config.toml
intermediate_size = 256
hidden_act = "swiglu"
positions = "rope"
rope_theta = 1020.0
rope_fraction = 0.5
tie_word_embeddings = false
init_std_down = 0.00669
learning_rate = 0.00305
weight_decay = 0.0
lr_head = 0.00681
warmup_steps = 402
batch_tokens = 16384
max_steps = 8545
dataset = "wikipedia_en"
Each number is 500 + 50 x the weight over the matrix's rms, rounded and kept within 0 to 999. Layers, rows and columns count from 0. Numbers have three digits each.

# layer 5 attention output, 96x96, rms 0.166, rows 66-95, columns 0-95
554438571469557489525501515490571520569420368519500475527379556485431568369484538468525443548506479520494509485463516577479441602484469465532471578523505567489535494467499436491454465528499517572451486447545401461625514533456486455506444492500440521547535493474483513466524516509507531484
560406485401584525526434592474566484502539427470504519427464529544435499533512420481459490487492527531554541446590483562518482512578492528440493574525453538465478435495485547410457501574409555431449615417623476459473548447482476463571475531561446454492488465447416467520502429452461455571
433460531473499524532453568535624555455495522371550498513486615560370471542522553388566469574422544532413427554441453531503530520528536477504497437454506515469480422501504539476483512564517473479546487492494467463578447486481471524535510506475531523459485553462550458560499477460478507542
596410387520444615507446473509492607480523452607567458438521543579469553440379480522463477553492449518484539450521507502405493495463449516482516465428534416558506498532468476447477534509563487428424527469549522518456530553532537461489405511511506524545564522402509533505562556540463530548
540390499514466588498451466481469571524531555571422516463497581518505414608520441512476476563463444512494475436534426533493509467570507563529448513490506519549558452433512516452471533484428472546485553484399568394360503444473573414467478446487498443449517477482489478468460474462511513493
542488529414539507527481453558482473466464540491457490477568480423566444614484575534422474540557481564437439427556510532425514530581471444519503531491520543445540472515489586455491458563493523509495503504573475465457521522465475516533540465485425555434489460475496515458402532459457490475
418507474489484569464540399485525539456485642456500461495520411482533424397510537525446530439508492507460495507457515535448466449498460539484476488523534494457468536538483513461466495434465514498529563496521485540466436505480537425618461483541491552552576476460505490508472516512512415433
426526479423491471447480488455545511381545367445513436481453489426451465480481522474603532473501493470459503539502479506487375513469540465512567501424543411517445515541430610469466521577576505468571524508482438499456511511534479525539485525591553491525483512481560496521554499545375452543
507403571464459475496479471453434493399479526498480581545391358531561522487535540479362542513423533542572501564522486471439535544396495489409489495479487483535455513468541488423509587483484533459478520517625582464527606443485568472526586492509500484442494498589438492453533510462552541539
519450507500538489496448577428506572566563601569510441458503493474499484480555576467427462498584565475475562485513531530566460531489488537528510530513483479369513515527452562417513508521497544510475523563454501528431526508535445514571465418509493508494532487424441426464478459523555452451
438496519526469460549460470535484459468497470411436533550456560414454495477420493457485501515482666547454525490431561493563501549432515456528472459447442539478515464497476480459527486530489530522605485494415506510657468572537503483427558555480475528472533530578450510520455515469518516441
555509588513400445509500592539551504439474486557579466421556430472602512464471582521489558528562527471459403566548517503472575521498450547478536458425483456437550536539450412520466507487568437470543583475486532530443533488513480630495557482538619495418360545503486468415502508454439543498
605492520439501475377587537538489513429454374517533544508545570421493485435499498516505536547517514442528578417494532501395550444509472536468499504463446544530501472546500448473522467520437492472507637474570540505449416478493582492452511487441529528424501521579512492476394471368574539500
452345557472594490540510513597480478483551492425510520536507428482532572528510419571411446528504475471510556408449414514533457511532514488506502586502482491434468475500539586469545514513471552528494494611470500429477482534396441479591546381494411481534549436443506466430468501491536463507
551558522578528483462443589537518523414519556481481553483528549450498507409551551452476433505524469570542478517533613511452513474562431478500505565489445595533568470554530430565431451497540565554501497361522472537484412504540428517456438530419566483508465435541489461463450438438514500507
445505412532555472488564514469468431608475472488530570586460394482453498398607435523499494542572473529440590514423433550510486545518607487460471470511569633490437484401595454477426460455490411585452484478497514401603479458431456488489348532447455520503494441569457411540536489453560489399
489457457692432460479454579557416531550524368430610496473438645478426583576431523360666494488470544466543488506487499515475513423449462481564626398485508488541492583606437495495453528522562579447475492521449418579501414538572582461412454545571514415476416546442546583541464414492510439519
463540585493485462482525471498448517525541514441574542496387520481421523431467551409425464536451470520488434474467506548464482508469503483546577408447505494479470560571481520535433567454490528414461499458469479544569481502413524485559491520516571499515542601440515474529545462579427595537
483518516523402616553506556520486503527452518518493530438453521568519472502480444587576459463466463443464513502544462415427596449483508534480503477439517403517531484503477475459502540536438479426464539601432537467479456509504471419384484562548458426567528500533479476601483580409503471507
549447474424477531525438484485558603451514553522514553433505435361439456479490508504639532357513548532434457495524528521530546549471468521559508493498497429523579502550413442407539468517570526494520546484435572513418414457481494581486510517424518535544441561523487516417506455480511512487
477567567490507480483534472518584471493514604423545543500398523559479510446506487432609561558492520427545575511543430492531495538486534523523530572567420518490528430552508508510546556522478546454446454488455526504504487506489491519482554451457484476456513575454582442477445429483605559512
467471588532545535527459548481615494374545522525462496517439537571429473460506506403525413504427502474548491558501502518460517512492401547452504509574474596521500517527485547537566553488439550529497435516490565518491566469492456453560610400539476471323549488508514487461418449473534560500
455458546510424458538476458576477519505519429425470544437459364493490556531500506507507505572488546509559524598444520503519454504440462521473519580478478503465449493496551502557488525484530532535454483477498454466527557560539464416494561491540504490411529437566526450570454494375486453545
533410518539557533540549533569537522447558524511517496507472527549466488535503539562496517530515458454551472601552538474503517525425528419506542594539508545457442499476517517502486481609554517497461465474474459467469483481468501460556591524497474504439526515594474515430448450509562496596
432505458605518475454527507450428496490578417461535629550489547513482419426454479340555523495486565464459619463457433444595463407456594520467551440463539356532540458522455512494584573445573466489560467565433507512503423465451492518420514469563532447627476512434472531589472486482355421406
482493517526485471476553415468502466524489367495473459521566566445422533450475450560553578546634472390502552526515486424574530496436485584556462502489506429540519481486501457504514549526526506512470453562550427584546559537454501466459569455558491524521468567456549552584498499564472509503
536504401429526486590513462440510524657473472564496445499493511510487511491560585453514524538448493480463533535470472503443432576442519453532490547526545485461550449503545451452533555547509452464365490519468551401567477555495449509526438502557433442535601441549481400469609479459514492545
557520455457507502485420437441456528575530548540502501516502506473544569517511454557478523519452561473549548478471560505468509494473467409495493524564501560508505514542464487527522482462488445447475487443440542507567379410491452371479447584616533405589498476514467543538496487419459511625
575437617436478497455541470484489546525471468497507476451503497454480499574491516595467439465577452511451463443531444553528445481558506504392479580470433541514517433477400572520500504568406520442450511500520523493430480477462551462524550501528457432484582451548469504494496512503497466531
528555449539507456430584410432429423536503399407505590599436538483537454500527401434459610613456513453499620493401529464440434475539621476548493556475526449600433479452537541472500470422493425490525529490481495443531496471472460489461552496459489481529517396514489497523556517488439429488